config.toml
d_model = 64
d_mlp = 384
norm_place = "pre"
qk_norm = false
parallel_block = false
optimizer = "soap_variant"
lr = 0.00652
beta2 = 0.95
lr_head = 0.0109
batch_tokens = [16384, 32768, 65536]
train_tokens = 110600000
Each number is 500 + 25 x the weight over its row's rms, rounded and kept within 0 to 999. Layers, rows and columns count from 0. Numbers have three digits each. The size before them is the row's rms in percent of the matrix's.

# layer 14 MLP down (transposed), 384x64, rms 0.209, rows 28-134, columns 0-63
085:507547509484503497510479511525503517536494472514498487493522517522549473482493512492445498456489559514533468531489476572516470502522505534515484506489483539525476466497529476520515493501528485
117:489468471463493503509502540500513456466487450474526542508534555465496523490503494513491493533519461523511473451496501494514498496555472453518501499503501507502549523535500522506498479498531503
069:438546520485465552499519528523514499520507500539492498495482526471499482518515528522447472488487534508525499470493497517507489524501534480518489486515502483552509530464522470517487461528531470
117:542540508504493495480454495476495445528512489529488503510488533498487496510504511542544506460490480540561465500489495486501506481463536533550491504445513521513490503500500504523536474496484485
110:530493498470485511515550496503513490464476503490487501569502448488453495507488529500536515473535538459491483495512536504502492465484489496467499478545506504461489507454484466505463491496472518
085:495498512555542534491464488506543489524519496484499535515532468477526535498493541498470481511530475529524475487531501501485543468494558479525517528504511511498497491536491497478535477517460530
106:467485491431479458434509487508520533560488537458509492505478485543480486490521497489513495489522477506477512479536505538517492501476540460509486494497500482519499459495485478514482479510529502
107:513511496486514511484454499549526518492469510513494444512538510488479451500521488462479501479520485504524519486511493531467522488472495453564476516559513504474487495485528492509502514482457475
128:493484483518468510445493537474491507507479455470510470485546440486517522502467512547497457507494508502509502500445502504481481511507472492458521501536440497504526516497484522474505509523528513
105:482483505477510481522493486482528475533466467473484487566531503490524498490513522470547525521523545511514466496509533453510532464500473510492527499520496487501495466510516511472485512540437514
114:505475506508485491504507559533480511499545504490539527469469452531541481496469476506494530503497545534491492489496456509535495468520497482510478469468462455488505497513536511480505504541463491
084:489497529508512499446477500499498522481502524491459557502507506516499520493485520556526492465496520458498527506506459520496503477507449532507519508475517504486499555452489435493471486526497487
118:517512487472444495506520479511494462499513523538489494540496486494518478506461525491540499468499489498521534531442487495498484539485546518471506530487491459484499493456527485538496488476443502
090:510515466520506490494509518478484532491526514477535495514524457483484472435485518513526487484515499481491535562470510520484533490510538482513497513475472496457495496496575538515475507511476513
117:482473544503488482460456483515513563482496549522527556481501490511508521495499501524492480501507489484524464515504537487496489455459454489499486451497492505528526490487526488501502496478555512
106:487523524512504491503511460514567496465545509520510495513558487475483499489465489493507505525526529507524501502478554475511543486469518496481490524474521549461531495492519518465484489461528495
118:522495481500520490506493480539509507478505431521464484512475542508507486541528491481504546454459503487494532537510447531461482502518531471514487533477468491480482494503508532510521482478526504
098:526478526516492538523485509528530516451515443492528525520514504470527481485486514491537523509530499498466496548521494508491531529488507530506502504537488562527527472519495512474537541491465506
073:480521505458474466484514501457513502489485542486478439507461513484485454475528501499465501487481547492515506484509535517475445520486515498509470452504500499527510517469499509517475496455464472
097:478520501502456522448462503475534541541517551533444497489506501495503502492495517514492499498516492531497525472501526487506441500460492525534510535457475515487489490508474461538495475494504496
098:460513467488483504536493513515484516504515504457495509453530463501496480492479480516473536539501451490546483456449487515484480490531466511520492462467521476483538468471487519468501510509515514
114:522447533519531530498509503525508473493473481515549455521527485506482495509493535489522524444494527549530522491507487473488522499467507499482510535472509523515502452489540512523466508527513467
086:500504499526473495464486550472503511496520483486486499518536441478504473500497523540515492499513460543511476488480466424493518493460509501472491539491508528493495550504518481455525498524494509
092:472524502520495527516488517460459519542463536491479508521497524483535506479498524484462512491534504506543501514516509501504533535499480492572518554529463497498545508477487497495461496528505482
114:471515547517478480470473544484539494534480467522508499489468510519500497479500493511464493521506489502480517535484537471472490515521476483437516500481484427517529490495536528487472486507503467
082:508480509520491504490537505500496500535484523501481474484447509512486501525567488510532440473424519487488482487499520532546471522503507511511515488476519512492507472478451504509499519472464517
086:479505461476530508468497497522475509496544490523504486504501496460435488469496491520526511481440529491529514472505495499479485506486499497495443497512508530479529524509480509513538470510468428
108:485484551543472475513478483467460469498471496507510484498527539510543503526510504468491480476485497507471545479504484497508479461475454508517445496510472536530534473517515484479525524474527501
075:504473538469477544452510491464476520481500500472496421505497505512509452528478478516480506489503502511531529490522475495497493518458467471458479480514508509494510496479487474468490468499484446
128:493522556449511510476492511505523523483521506481456521506482507518477483520482500495536537504500465447501486493498480511460521483485471489499457505482527483477469459549506555533472467506497509
117:513508471499454492484519525511478535466522552474513520542534489495515531554489523511464494485519514530546529527533476450498463535499478509497494502502503508475531492525459480492486497507509535
094:470509421511512523472481484498509444507502510494454477531503484491526471487479496521476481500486509553534474489502489456520514496455521476495480529513467499488519508533538489507533485498486540
075:469507449519470488462496491447504480461512499447498501493457488492486515496492493467509512520509555437503455517477502500524495500519528449465483509531519509484502511523472506488493503547505496
101:498508496492524486530491483560539512556496496478459489479518514477531502495520521509488504510454511489519509521521542542482497543494499474520460487472478505435455482504528504514464522501496481
086:472527451519489487485481464456521461492497479512506476521501513497508482507475517450494476498487476499531486482466475515451486482522492481475499486480504534491527493517501522549547469568507534
084:466496506569489496497531517498475511467519538484484470495506487497522490509515530512478501467503518538543501497485450533504464520448499483532519479483468506556521516522517493527472523484469523
114:502477481504527514557492476488517540520538465480497474470494531451481542501513505510464474479511527479506503474494505517481569523498512483512471525467538513474499508486479458524481513475473524
090:504509447515512557524468534472495511522516500488490512500490499501506528501485461490523498506541504479541497509509500493468471558502512461522517516530515481514494484463451549529469446500518478
085:496522465536467476511489451495487512510486501510513543523477468548493527517492551505497425508472483524490521499505547498495529477465478472511522548482516489496523538491493489513513479531484488
094:562483502514485508507512494496528561515475538515489488518529512519540548466491522477501488488509493509493466485477547528451518513479480496569484498522490490528533507528501534483511513482482492
095:502509480501497474478561493496502510461523526429516497517457506474468479521510533509481482519500455520470472514473485498504524495491514438509464488518506460502463523523503517476480536494516476
129:478488509473483494510476491443504532501467503499467514503529502477508498492524469453496528495485517478536510518493511529486500500476451455523503501537571539453500477473489532521522529493474515
102:456514483493479471496460493553473550534532491511532505524477524488517484497487479491504491528494497532537473478492504473483482469499559505473505482483449488515477516512497541523475551495517523
102:475517501553489500527526514462502459463517519451512463475513470488481504514525474495479504538526523490449534509511540468494522533474477467509490484515497518505513484516468450476510498478531526
135:530514497523503481504487522498459480517516538515507494521483552510505505477531504517490492538495519512483512475513486497490498517493453517481506536451553441526438470491507507455505493504541537
102:507498501510520517460484474513513491482451486475506502544508508541488454498475502530483456482507546479523516513468528517477492453520479542522527502482522551475550497482506506504501541538507487
083:518525479514505471505510496561506513488467475495529498502512481548519546470512528511530478454503511510495508476505496511510483510495537448479479460527563501532491486486523468443499493519503520
099:500494474475532499521508488496539488536509483528481538489458482527467519487465511494540524509487509455459525476492477483515472484467455472506509504516450463495480528459497511505486481535458528
118:502505526510463514522525501519471520480507520468544538496496546505527540498498523511523506483560529513463453493520505491502527522500547506511506511525480522501503433508484502486455528536484515
098:550522470491492540500527511473464488512509511507480518486469489495505468459514525536520532503538519513500514473490483456531508478485466509500491536494511531468468494570442492505491532516492502
082:463505534484511524464498511494506538495518513496471466479485544516515504490515526532510463529500524517517501463556496537456497507503472465531424518510495528508511508486525503499494488514516446
090:509549481466497505537507507539541514529480504514483448494532515470505511504509527496522476474517480491541466437512534554502535510523470485533495516512513524489542519509492472489508517505494472
091:486507482519487490504486512494551483456464496462511527498494524528479487499481480525526522503467465527531533462499459468463525527487519478508510485484517514477494485535555532470550502467483519
093:479517519503466522513521508462495501517472501514479498472475503509509504491491504484448503519495472534459487544568503510492505531513467510488521498510449474432549502507501515457493538530504491
069:510502533483512509511523505507483516468494470508488474502552487484419487492488506494443507519490465528527493491474523494501514490559509507544492474455466534500523468505525504487481516477468526
090:532511539435467473503456463512500533519511499504504481475491494531496493520523502490476525490501535485501514524470515484494485477477504449501539462530477451487538491525551489529535489504517504
099:519500495509472489489511525446477494491502526477477477449500525528537495479503524521483573461535502534511524488556492492496488484542482510498528508486480471478512500455501552500497522503526505
109:468518526486518470480518493494510462499533503525515520511478461480524519474464500494527481478526472518529515495492457482522501496505460511500524467479481497477450431486488470482533528548535493
094:517518500501516529516487477499513527484497537466488521522509502534487444505502483496472500489526473461495458498489480529488538465459512449576499487522511517523502501473558500482493468510496518
099:490477493511499512517491480512516520490499475486484503523535477505519526454476452475507521479482472484464475523486530474511527492499545559493506489495510503496519441541540531540510454542523501
097:471442520465498497537501461464490470574493524523544470477531481522489461531496557495514508495500497520506496508522525501489487500494498497487501484524474501454509497518522523482489445510512491
119:452466556548494480499492533480485506522442516514521487442511555480519523467549506525490539526502495511492473505462471493510521493497544490473487516494501488516506505494504531498507476491487481
083:510518534494510533485480494423506489458508476545504501493479485504496485503544529519493510472478489522490507484551457502488425497446500488483515496483453484494527525501487510483506494489511479
103:486482519519476453522526495483519481510471460556497510515503492528504493500508491484530510539497489514490460500511507504517501543507501416537501461492556549513468504471505513503465495495490519
071:480496543497489504481505532476472496506498515532550479469496520525479458518517478522477448492485541532527520500512498491499452584486462520485472485503486509499556489498506511491521499503483490
099:494525580542491502540514452481545523507514486526495540479466481483532504517502507484543484480488496470492526471504497477542485478468526488486484508481527516463518472542484525505499510511510509
086:431551556463512520495485515514499515539534522515524477544471513452509514474472512476512535522527542541534497506494506507507491508501491513499496502535490498531486467497535525491516486491490480
112:514483500479499493463494509527505494513449561519461457542511475507514502497464519553513509535535515482494499478493506512461535486521491468554486500484519519548491484481468523505536524491493500
080:484521466538483536463475502488514479508506468516457455488492490497474472516494517529507495444498444506525545501529475518537530512479513462519484495525450481492516487479517485487478473482468484
092:492534484506521498479466478549483482511513460487488477473482494537460475526462518484508522500537540466464511493488487482483478502490489438497501523518439516463494549470493489480515521492515505
113:518507514544519533486504529484471549505488482518498450470566460529521526472505458455482529480527511471479517489466527526494461470500469505481522503468484518514495479511507513487522501488516490
125:524478509455519466518474525474534525459509487493453482481485505467492516524498429464539530489495475484497496458475497493505516491476505522505535479487520489512528529498483509429507511482482502
086:449541490516492507491481502532490473533496548468497526450509496515456475513465475509476484471492502514542478504470465496513521493449492483514475497479544502479510478489534525504443497489477483
082:516515549507502508497495523516513487521501508546491419516528488528506459492488487532496514528482515502500518496491465555519456509517466524477475498483507559536498517512480522486507545511519476
105:526494538470506454540491499507498491536493479507464463501504517453518471497487511508469487493479501461505510490519422498508485471495491528477469508510476555499552484491480515484544515514478523
099:499471480463485487504483481527527467482475428515546516507523508495519543502498490470482490462538463514493494523506506484478474524495534500487441519501500489528498533468533538525521510483465501
086:462496485536554507507543465466473507477504503537545500501465528491512512487487512494538457513493500476525509462453472516484506487487460481509502538503529527513500429527504485488506504508519511
100:532484494530485522491487489502501468515525442491517496540494531470510466568515507456511488474449458490520496476500530458495535492509475495509466452494532514484476523494472489513502493468513496
092:463495496487465522507443462476468553475496490503486480468512498462488493475529491513472526528488456480514519533482505530547490475511497470519480520508531499520514526469504493470460496513552515
114:526485526516456522476555496539493496493531497505530499475521515475471516518473520500495531541517470503530468528481550510491485518491482511519535519459508451477531513502465553530519488508487498
088:536495517532514529502497491551487541578515480496501546492490476516507491519535507506545486454486514502494469539498487518495527499517491509471498518494499496493499541524538470558524496517469494
106:437500501499479490467507538443514493568507514542498452504522494469518490517469508480507490537464506507534515494489525527513469498503482522518496518519506509523498517513444518475463487522521521
099:471497516521494477490531506539521469503509527480505485551519486514524500525463494502486526471501466493518437531495469499488539535449479485483526542496496508519509501457540458494551496495507507
084:507490468554498542481537499528509488508524468501501510485531464520517506493465443521538474501502500532533468473545498487486545456496496526516533532523481524495533495478486484497499465504471519
099:470512518485508498469474492469542470488552510497518506511517495547494494519494485510483490554438481526510531511475496515510548536517509494507449485472470470523490508538476541471508481498504527
099:470555507525518486488515499469472538524517491525470526468500501488480533501495533500494493529469517505486501484497512484513463483506522584470502508488491525528449502509478494550515486555488505
120:525495525485459519450511526478513512494517506524476483475529436537502497495493527468480546493525474516536510480468534469472516531514488484501516491493517518485516510489470444517498483440507485
119:507474524528510496532533538481506485533509491488542510474479470449426492493528478481472459493489544526493487518484514533497508501480509493526493425474491502540485492499488510472485494512502491
077:479528494457507518493509514515482522519525502489447510488511526480460480483467468568497507468516527537516487505531506488535510491444462519514472502531531515489486500553478491470473513470495501
125:464532504516512490459472519498437461508519550494541507554494511501490505506506522497509450511545493529472517500515493492494500524465516474476498472459551548487525505485487499525494492480512493
085:536531530504514494486477479506516489556515486467500460490496478453473484502496510535518548482473533461532488503540536537468501484501493534501513508496508513490485450490532535541541506522494499
076:507546476521530477498433490494465461533484472514503503492506501475488424554516519502522472487495505513520511489477523497500518516474535489521518523554498479518517466496489500511502506530483459
092:531500485526509515484493497473506516521458524535509503492459465491573539499494473461502513527504467448491481480491489482497509461458468492497541498559478524501521507510481520478513488480511471
108:546472511523526489459470480516482506520510543500482539528496446530462494537473471492537569493526543526519524483488458504513489479513491513476503524476527529504488476501516488497499485477502497
077:440540476535520541465500515516553504489534498498491486483511510490503468499502505535470506478500477532563482443533500517513499542467523472494482504527510518498532528513525515517496501487483478
091:511514515550466485515529500481491534466497494513452481512512537524531546509527513501513520490506498488495528480545539501503522477510479451535471532522507515522520500454453470451488499488517505
095:492489467508495541501474508482530497485474481527465508507493552473471509520543487485523511508549489478464498538542522476510504499493456502504463495569478521520512452475516498482487513512494463
079:478510528511472534499515559496537530513512520543500512498495491523506533487505514487487490516532465493528530494512520517501484497502538512460486479505506554526570511496541504495490508569486476
101:475496510481506479511518462527479530509435512492462492517490512482547502492468524486513497477493484486465498503496508526509503521525487520495536428453531477466528483507556512494492525490536525
097:486506488508526468518536508479449502519500507572468539467444481493541469503472533493491490522478530523505519532495500487534480470515508496500524491510480510493485521504474517501489535449542490
090:493490436513525474491473473547494525509438458464520496501507535527488513446475508499493479484502490507521480480478538510462521483474536490500466494513494483490535491511557524488512518515486498
106:476515474516482525494483503551512467529506483471538507476469528518481493473523504434507490472514467512459506477498519537505540512485516506498473529457503504470509474477498459509504508456479551
106:496468493486485485476525525512508531468481563499461514534499514507544495513495507469455530499546523503519513515499483481522523466449479520519450484479482521516485496460517488474558491494508495
098:490515465540473529452465477513492498497484556457492479464505495499495484508478517490493525514529480539534479473497464524522550486500523521516515521480438479468486480524469512513500492480466495
068:494510504492474552474510507466479480490470526518464494532466531509521484517538469500471473526486548464461499512501492517514492509466478490495495453494493549521501545525538514489485536509536469
119:502487531463482473474508491504529492486487518473459504490490524497515466473545485483534508464503522533480506511477483443541472508484530508443507483484541439482492510476497488480509493462492532
097:489530499500470498501507499502490518488486476493498501480477448506478513520493531473495458472511544507504453576525507444560499492481458508453460516478513502514513492532488517480521506522506510
# layer 14 MLP up, 384x64, rms 0.206, rows 29-135, columns 0-63
105:495518525554472537434513515474510507522546509505461491514476466501489507499543523511494542495499482485496539546526478510497460503490491475510511519463501461493481498448482478498528524493532507
086:478503507465530487528499546535505518481494525466485533505529525556492534454500523497527532474511474507504515518498497505526511536504503492525548516530517521451488519540518480482457505518460483
114:499544507471437507482512493497506525527518488515541468481501487532481485533476487505484522465492501504453510510532499532510517462555504507544481526509462533479469496495467444501522502507473501
117:498493515518507531474507490485513483497526531486546487493488543467475451480444474504466533512487463493491530458477508518517477481532463496514517486481526466489466524535527498475494526465491544
070:457554489485473467486535510484515510486508503508507483507470555499466471525517481512527544484466504518501490468484507481520493527451466516473480472526508503515525546460516497518470527518525464
097:493522521520503535516493552510503528445502481496470486491507467468513473530497521545474531503513519478501487503521458502514470505554455504509473500516481494498529506476510452516462471477445506
103:457465439538511499510520511453494515447537468488507538536506457515483516493495476503459526503464462500496508498495495500483508536554495528498511528511493500523475524532490486538521515507505496
118:457497508469471470505490497454475505524511506506471501485479476471459471500459485483460468496537526532538521517542505511495494465540447512495531501534546500523507500509499477461491522515485478
102:489516520506493476451449503563486541490491500528511480523504480500506544497507505544457473517453445495469519479487496494518484491528500490512487469478488501481491464479515480509463506529512450
120:515481471475475535484472557518474515491529517489462477477515525533504523489496510501459495478503525481512529467488490475515481531514536567528477469510530512481517521495517525450490507503475460
087:522494549472494473543475486507456493462539517542473515477532536519490454518488487471508506524500503539492488499471517521505489543480524481473463511539463489494471455491490542513491498509490512
112:486491488496487508463472511549469487486465501512528481490515495507545531498508505535466526556476477497529491528508488455487510474526488486511452527493467510512511518490485485485443549480530461
080:492463530500524504463534513546476497485530480463517558506507483493517502476459491516489506520492494500566532519527496498542514519493451514528496502511551550505484501487491468514501507489468472
106:511495518511456515477513544541501506489468496510518513525484470492482524462530471554499472523546535495510488461528516512526485508492473465518465503482472475529455513505533488513463505483468533
108:486492498494480520528489565484468504494489504512513537471474496526508479488489496520488487472542504513485499498517474428503509500545531475509479461511466507538494439496493486462495541532494468
115:497504506459474516533514530526474513485533489533471484488492543522442520510507499530456511488567500533507521500549501518465521475495522493545483528487489522473548479509511496493496511481513477
097:486486525471477481491473534533513547487513493503435505509502513493502492512475492502492523472524483488426517469554533500491540557514514525488503490505467503518522479530514509469507511488524466
091:508463463489484436465501537509505464519459473559486479525476498469462519434523506506478488503511511453538504510494475501492510490526514497483488521483504473507542521522488519514500507514492528
095:489483469474481492466520498530473477480515443489508480476508483482507531557570507500490500461501511498496513464483505506495487526543522491498518514498478457502506532505461524494552534492545490
102:469509513470497505463488472510445516534466552528473492500495521476482505523474506506467494495498453548483522510484461463517478481468481526491524526523517491508467513509525518519498492465450465
109:459488504485497514466513535536464443485471515522516481501484501564522512521473476502482508461538536492471514478517484538475473511499534473496515494504514476506510501486444497493496509450508463
096:468502538450503501506510521539498473485497515544522507539492500443484500471520518498537466537470515471466494501504518507537513534472501517472529473453471482517505473533502521507480469525524520
095:469467497490491495505517475433510537509531479520498505504523501477500556500507501523479509518488551541507495544497531438521458512488484466473472482478532483466517532498497493525487498522482517
108:500548518494464492490483525471502452502507495553479483505450480515477512484503478508490547486510512513532505518519535487498521521490509530505517539457496419500458511494510492472489517492479540
082:495488506503466553525537540495484511477504540503470479512513497510472545499471494494496538467530465473503480513538518497478498460486545498478506497566502543490485497531517489489495512453501465
091:485470530524556473490517542467499498553495523536474501486459457513528478490479509491493503458490487548499498500502483490513528470524472520490508521499469459539488500481507494550480515489502546
105:497510529492477466544466480485518492500564489513519508516517506532496496541475475504495510513469489519492557505494483497527473491521543487535510522512467527510462546472494493455496513465521452
087:484513514489486525523495462511480540466542492489534515517481519531482503521467463466507518524506477511455498538513480506497487492463469540489548522507512500503440471482497510459544499530529511
107:501483493507525520484544526526461517489524479494482505468439499459488488529484555523507518509528506453515483505519476478483475532524517478485435513473502470497474466514533504535481505514524503
118:484485523477499498517504478493515530507527483524505457495480462490499486518522527499460515472470454508484507492497530547541483460519494466486466495498473509573500496505493494458534528444514488
084:464489490526522455492509549530474503496518473512545521458512498499513504530519556470524514499546480502480560538481476517483499513532514513558516478531528493515497511496493534484476500503502496
071:493511518493522535488502528487511553493530539523527467501491520486507475485467516518520508440478481526480527475509479526470458495498506477545444528452516490496496538518481490508541475497528506
097:504502505481487526489567476482487533495486518554513520517547475542500521529481480509504544504506566508514517476506481494503502483508519502485488485495439516512512514514429530492497494485481480
089:490460538555468499560491475492491561512514535502538526487545453484493509503506527509502535489462475526508477480521503496542520499477487472499512491524464507492497518481476507465467489513511495
097:466481556474501511527508544472488476509491485524487472473463524488448524497496493511508518491544499534534528490487516497476498483527536470478515467490449499495488558515503481502504503475454534
112:530538513485541504546488478527461528477512523489483509482456530485475551529499502515488494453521502460527531514544494477479527523491496510539503522527493500480483548474500475499469517471522509
085:523472487466454466505475495510471541489509492502503473495521501501514429527515507470475528497439475497489480568530483502519502542504500461488463527491461494489480519492465496508515493503494502
089:492482530491481526562520509532462467465493463541503512495514485482485481481503453478505485511497480528524476487462519479517517539492515476470489517501517481524528473541521531500444509495472459
088:485480472498507521501510518492474512480466494510502529476501491452458466520476546540501516479493534496524482505514488530523501512547542540464496500544502515421463496510491469502482488481499519
088:513475512453473516455476516492492548491488470533515506532534521492523498507518501524490481510467485516493529513507469500529533529518459497451528486459464446530513503516473508489481502539476533
133:496494523525493547507495494539497521481529478505544495497528454492465532461524471518482534494486531544482482515496536450500491508506514507485473529505488497519497512502558469474510484511503431
113:481536533463505495508511532500506540486534488487443544511480475486474515520482544468507491464552502507493510515488527529527502487543520506484535483507510550499511485457475491484468487484508461
105:496512498531505545467482511519475556520520492510495482480456489515512502523511486473432503450485515513488555518482478509486505521507528541509475551512479506512530476481525490473498524483512459
123:545515477453518512443504485484496502511483495459549506497494467498464475498549514518455534468486522458539486532502475486516494522497490507498495496512504489490483462529475480476441511499473496
099:529531524487467513494503491486524499506517508479506464498503513460498540436458480516476522491487500486435511493437486513476480489513531502479475490511515481517454519510475514515537508469546476
080:501533536503469502496542472480514503470554499462497499445516508481522494517515458471518502492481477440466473544528482515482455517497526485493485509450492495526498499479526501516508471524497476
099:535523498510465539498536500458506485481515506507489536489522527473472489526526489543484524511507457506479488469477507504511465492542551516471513466499525503494519444513466488490536541463493485
109:474493507501541535474522490494521506461506499536472467450495462480485512501480523541453497456489525497504518476530494524523496467519474511491512490544549485529470521490518508483497505445476467
115:482516482466480495499500555555517511494473485481509497540525465461520488518512483494458500513495456543489496510521512511477484517526541474501504502495443501511449548515513527489489521497535464
087:552493459467494508501501537464539497514499509514520487506508483488480541469527467514501535447452484501509540498460479506497508501533529538520553471490518464505489510496489509465518507497513543
090:498489507489570486502478442513523522487525488480479535526497529479461493502509471475465485477491485524495520543514480523516511560464517491495521497438495460513509518508519479513506529501524476
090:507504470492520510504505496461484484504523520513533512510471470501480491493490492506497515544511563471457480512502489547510445496489464486521563511504531510515540505450526475495449477482495492
096:510472473509500514554515529484467543477522532479514483545482500510458511505542504524435513517518488515482483499499509494508523556502510507500468524495472507485498464478507494456486489550481461
079:494506451460479442477487473482492503525478512456505502455461510493495509504509484480503486509553536483486525475487503452509523525534504484513538481497464497542506483487440504487490500466475489
087:500473543521526549481513507485526516474530530521502455547486473499461475429463508499506498545506491498509501486524532520497487536479525518513478508479537486510479527490452505504505484498528474
097:481481532494561490446531485528484493488482515497477482518519496519510488527524468523501513525519512499513545500504501533476496542485509525509514525474533424536506496456488474487524528538488498
103:475486501458514530481520540544535481467512491491517508458535482495469540463499548522483499488485514507464534496502516473504494497512548520490468531504550497484485515478560485492490522530499509
087:470499535534520506489494511531491482491502518550494470468477506461510500477538496492507550474505514520517480507502486503550481466529489475496499571504554521521543506534463503508479515519478483
106:506510536477481500460513472515526540493524520497544526487493478462519562465453519525498499484503552477474477494473509513511485509488431507479504490517542479497519514526503486501511460520489522
097:475515476537501484491552496504462493496517496468480475506488485455483520533532483508467515516476481501484535536516454495485513486500522530490499535462503494565491520471562515469517509525476515
119:471514543496521505480535539472469502493525502511490512513505483488503451435480502509484494483485493486504491514507479454528530469499514501502521532509544490550565524527498482501461478476539507
111:505476477474496479468523505554501521518488565522498512500509464478501519450474549492516489524503509479487487524491511496500518478502505523494444523527574490470493513466506484538478495486513476
107:460469514475528497525505466504493481519496507467514477505496491471537505496466446528488584505491486543463489508536458481485494515500506527536502518505468517498488477445520501490517515525505498
093:483529511534488490533491457498532487529476555483456493487502479444496547487483511475503538515502474526503524513500471467487518531494526497474484458445461485498500492526524488517460514498484494
107:550519525466482491477536525513535516488512462496506452466522481540504519517499498504507499460459521492488471516505478481528510496484458508498509510464523503518463508511519435489501480559477475
097:530492509505464504456526496499514511469525522504489490475501461496546504532483464542515476501524443478447509507506469533500517501463522497478470519499516483482501478523496521531429518522522501
115:475520482556508522487500516483442545518503525510468529474483499515528506529482516472511465479533499515489475478489504489521484544474510553483516502456514484515519474477507426492500505477514499
081:529492550515523497511487535461524520527481506477499487478475503505486539466538534503510511490469526477475464536512511543542515481490450510494526472522460474445492523502527514520508491492531508
083:521490484473467483502484477461488510469501553514487528518508464494521506508540478572476469480535487471550467486533469531499497455508510500512501471504511509507525520470495498515469544479504490
104:486469527456526581457486521527515524482477466532470476510524491461443527527509507515513508540493490479517532492501522522507473502528493498488465508474505475527510519485488498519493507503510457
104:507499507487522510474510517547490490500539480558490528481494470466465500491506532549500482473530506485510472499533493487488481577471461500500482485489464480472470505482446521494489528516496501
090:499507544538503515482467487472519541512531508498500497504506514513468547540519498494519514517475456495544503561512481514504459486539447513511515455509500493472491515486491470486447507518499528
090:522499491509534528549507461550502505512498538507484517481467493483470487478504513467500479541533436520486498484519512499502477577485502496490524539499454483519488519476537475509485493502486486
095:497498481543496506475501525481459505517529469485512497466513486511454542512510536499521540468519516514511511501443519469522489529550495465521506458489548475467491514547504499495463516491503522
094:488482530522488513506519450458491524482500507483480463485519558468499539506483502471487487449543488520502520489555475532526477528511461506486493541507522536475481463473519489482517510509499486
084:519502511509530479475479534485524474487494483509488498417513507477515500506485506477503509490483474513520499531544493583520493521490525510498523511445500469496452544477497484541498496515501490
110:446470499518511510498538485536502494464536515484495469500503432505513483495517473512481487544477482498473473515509467549495482517477542518498482484502519517531463508481464506532527502481540463
108:508474519542510520459547483513523498461520466510500527502476523495499532529508510479499500484496558502438559488498452478503511455519470504504489495502503485497489515519493531508463510531531462
111:491512517513538451492534473499481539486517430501476480522489476482473502524501487520507506458476525517476476472544503481490521528569508513527484466502496513516470509501542467489504472517481503
093:490517481451467502463505523515523503482508488496530482533518548478500500529537508523511521480494495460476492548544484507496514520537491514545489502494490483539492501546470531445480473533523520
105:564495487509449491468546467508505513505485454507564525494478503496499521515519518504479498490507545508495488479501519512502487480519533504492466524484518431552475507474499509482495487461490512
093:480504517519487463482475513503503543505513513530498527478552468517510500527498537542524498485517505464466509477501509503469469502536469522517455500487464514524509500509463467540460535522447515
082:458520524493508478544435505513510495481431509490511502500505468481497498495512566524520540489516498482476512537477488499521488504476515476559489505481498497525474537490479500503504511535537473
114:423473521513507469523513491496485497506512508475517486491536480509535519452472522501486508488443505530483510448517472541508477471547543490477504494490516513530471512480509492517525493524533512
107:513460542508456445500480485508458531494520525508478504455502481509495512452532489482501487457494499500474526496520483492486487536483513462525489472519495515506543505483519550471454479521465490
114:460468507508457520502536473482533542525485527498465529515517479515518491470460522536485500482503475524486480493515456484515450529501494500529511525465493505507499512533540513477496534559474507
111:510531520486523531470518481499496514519572478562474505481496493480448519488478458493487503470517516500483514502488470467480477502496519542523480498521481470553498503471508551468487502475505493
084:483475482495458481549548524530492493481501516536496558497474503545515549517487524469516503506502471496501498468486468514492484484531529480494493500501500535468513495494546462447472468492488483
127:506491483508536513529561498482477497506507467516502500470506488521507513517472511512456554467466482485540485540499443548528505471522491531516525500485501524516519531474501505515486451509465486
079:498494525528511487505519491527460496512527499478501461444480456480515492483496463535477502512506542486526528479519530545478535482521504519519497506525501514542498498520471501531476510503545431
077:497463528511508512451569488509505495471518505488507534521501532460507515489507508523488492492486437539501472485467524517498497477497474497516489548462483491487544505442475517530484479498475518
091:453513514495476508456498507525481517511496461465486471484554476499489486503492544505490529469509519512502534501521493509530472536533551505475508506505498439490540514519455498497534531512467524
098:495519512457502499490538512535480495492538522456474493507495505488528521453519488532500558486528563466449528509523480516505497528470497457536519488494491499491503524529514525477476479500475484
071:559506512512513479482538480514516501488493511566474489514478504497530520511496475507486512512519539488467457532559484467477494480511497509490545528501547526503492527499503493503523499565473486
097:465499505491522495522471513551487479484508506506552520491513511491489477501500498537486478493535487476476440470473519500565445537497510533531493517462493495465529523517519523533523505519498480
096:489496510514517476468516477512498488489530534495503550491515470503489464518521528461535507496516529478516482499505527470539518528516496501490506510520488463484440530559488537534452486468527476
084:508498487500524470500496445465503498476507536510514492519503503461520438475477471506512471515502513497508508511509504542509497518515458544525484508464538459484458467494481485522510538522558525
099:514484510479514469481549469508493519512490539527501523477482488456503485460480534464499546477511481527490496497493472472528532502480498488530520466481487477546530485542491530474507552538484518
098:468475507497530501458473542518503457477520504457493510467566480482469511491518478526510460514522503497512483520530506510545476513518507487499459459483460516541515511486479449509503518497509486
082:488532526501479499477543510522485490500485577508501552537466527443480488507470505525505458508511536458493490500469482517495482484503507503489505526464434503496487515490481492493501521514522531
099:477483515527512498511508506542439513479480456525505467493479499483470465540494478496476497497500449500506515499485499528519518539490523524468514532452489533517523429504514482501507542491524516
108:467541532484512484497491495463535532445512458478556490504487467501515560498513479521492530521490483514446513502488481509509480479539490483510494507506540501479501487527530474546468485504477505
103:454436497531505513529524510536507489529531513509490533504510531544491477478496504490479519453526549570476527522479484515478469487502528470486528515488495469503504484498500518506458494492511518
081:523484525509511504546455515507482508489528514535518470472532491484465511482497502519538495500520490491483540479485562496506472527504442474481482459507486471476494504500446471537511502500463468
116:478516520497515502548513479511530518500511519505485505455520490501497509507519546481511526483472495470453514521469470476537496492465476529534543488425479522527492477508501450511481511539482499
094:486474526520527514489529521496528496464509492495528547465502511500494515468488488544480522520496499494506518510459474496533486548466516481518525523485447480512494517523455466532510460509438487
094:491491475533497497486531533474503487527493475503494550461490513472516530478505496518471479434475526483518489503540493517518520528533517534496475488471511514482538501512481523455506533462514444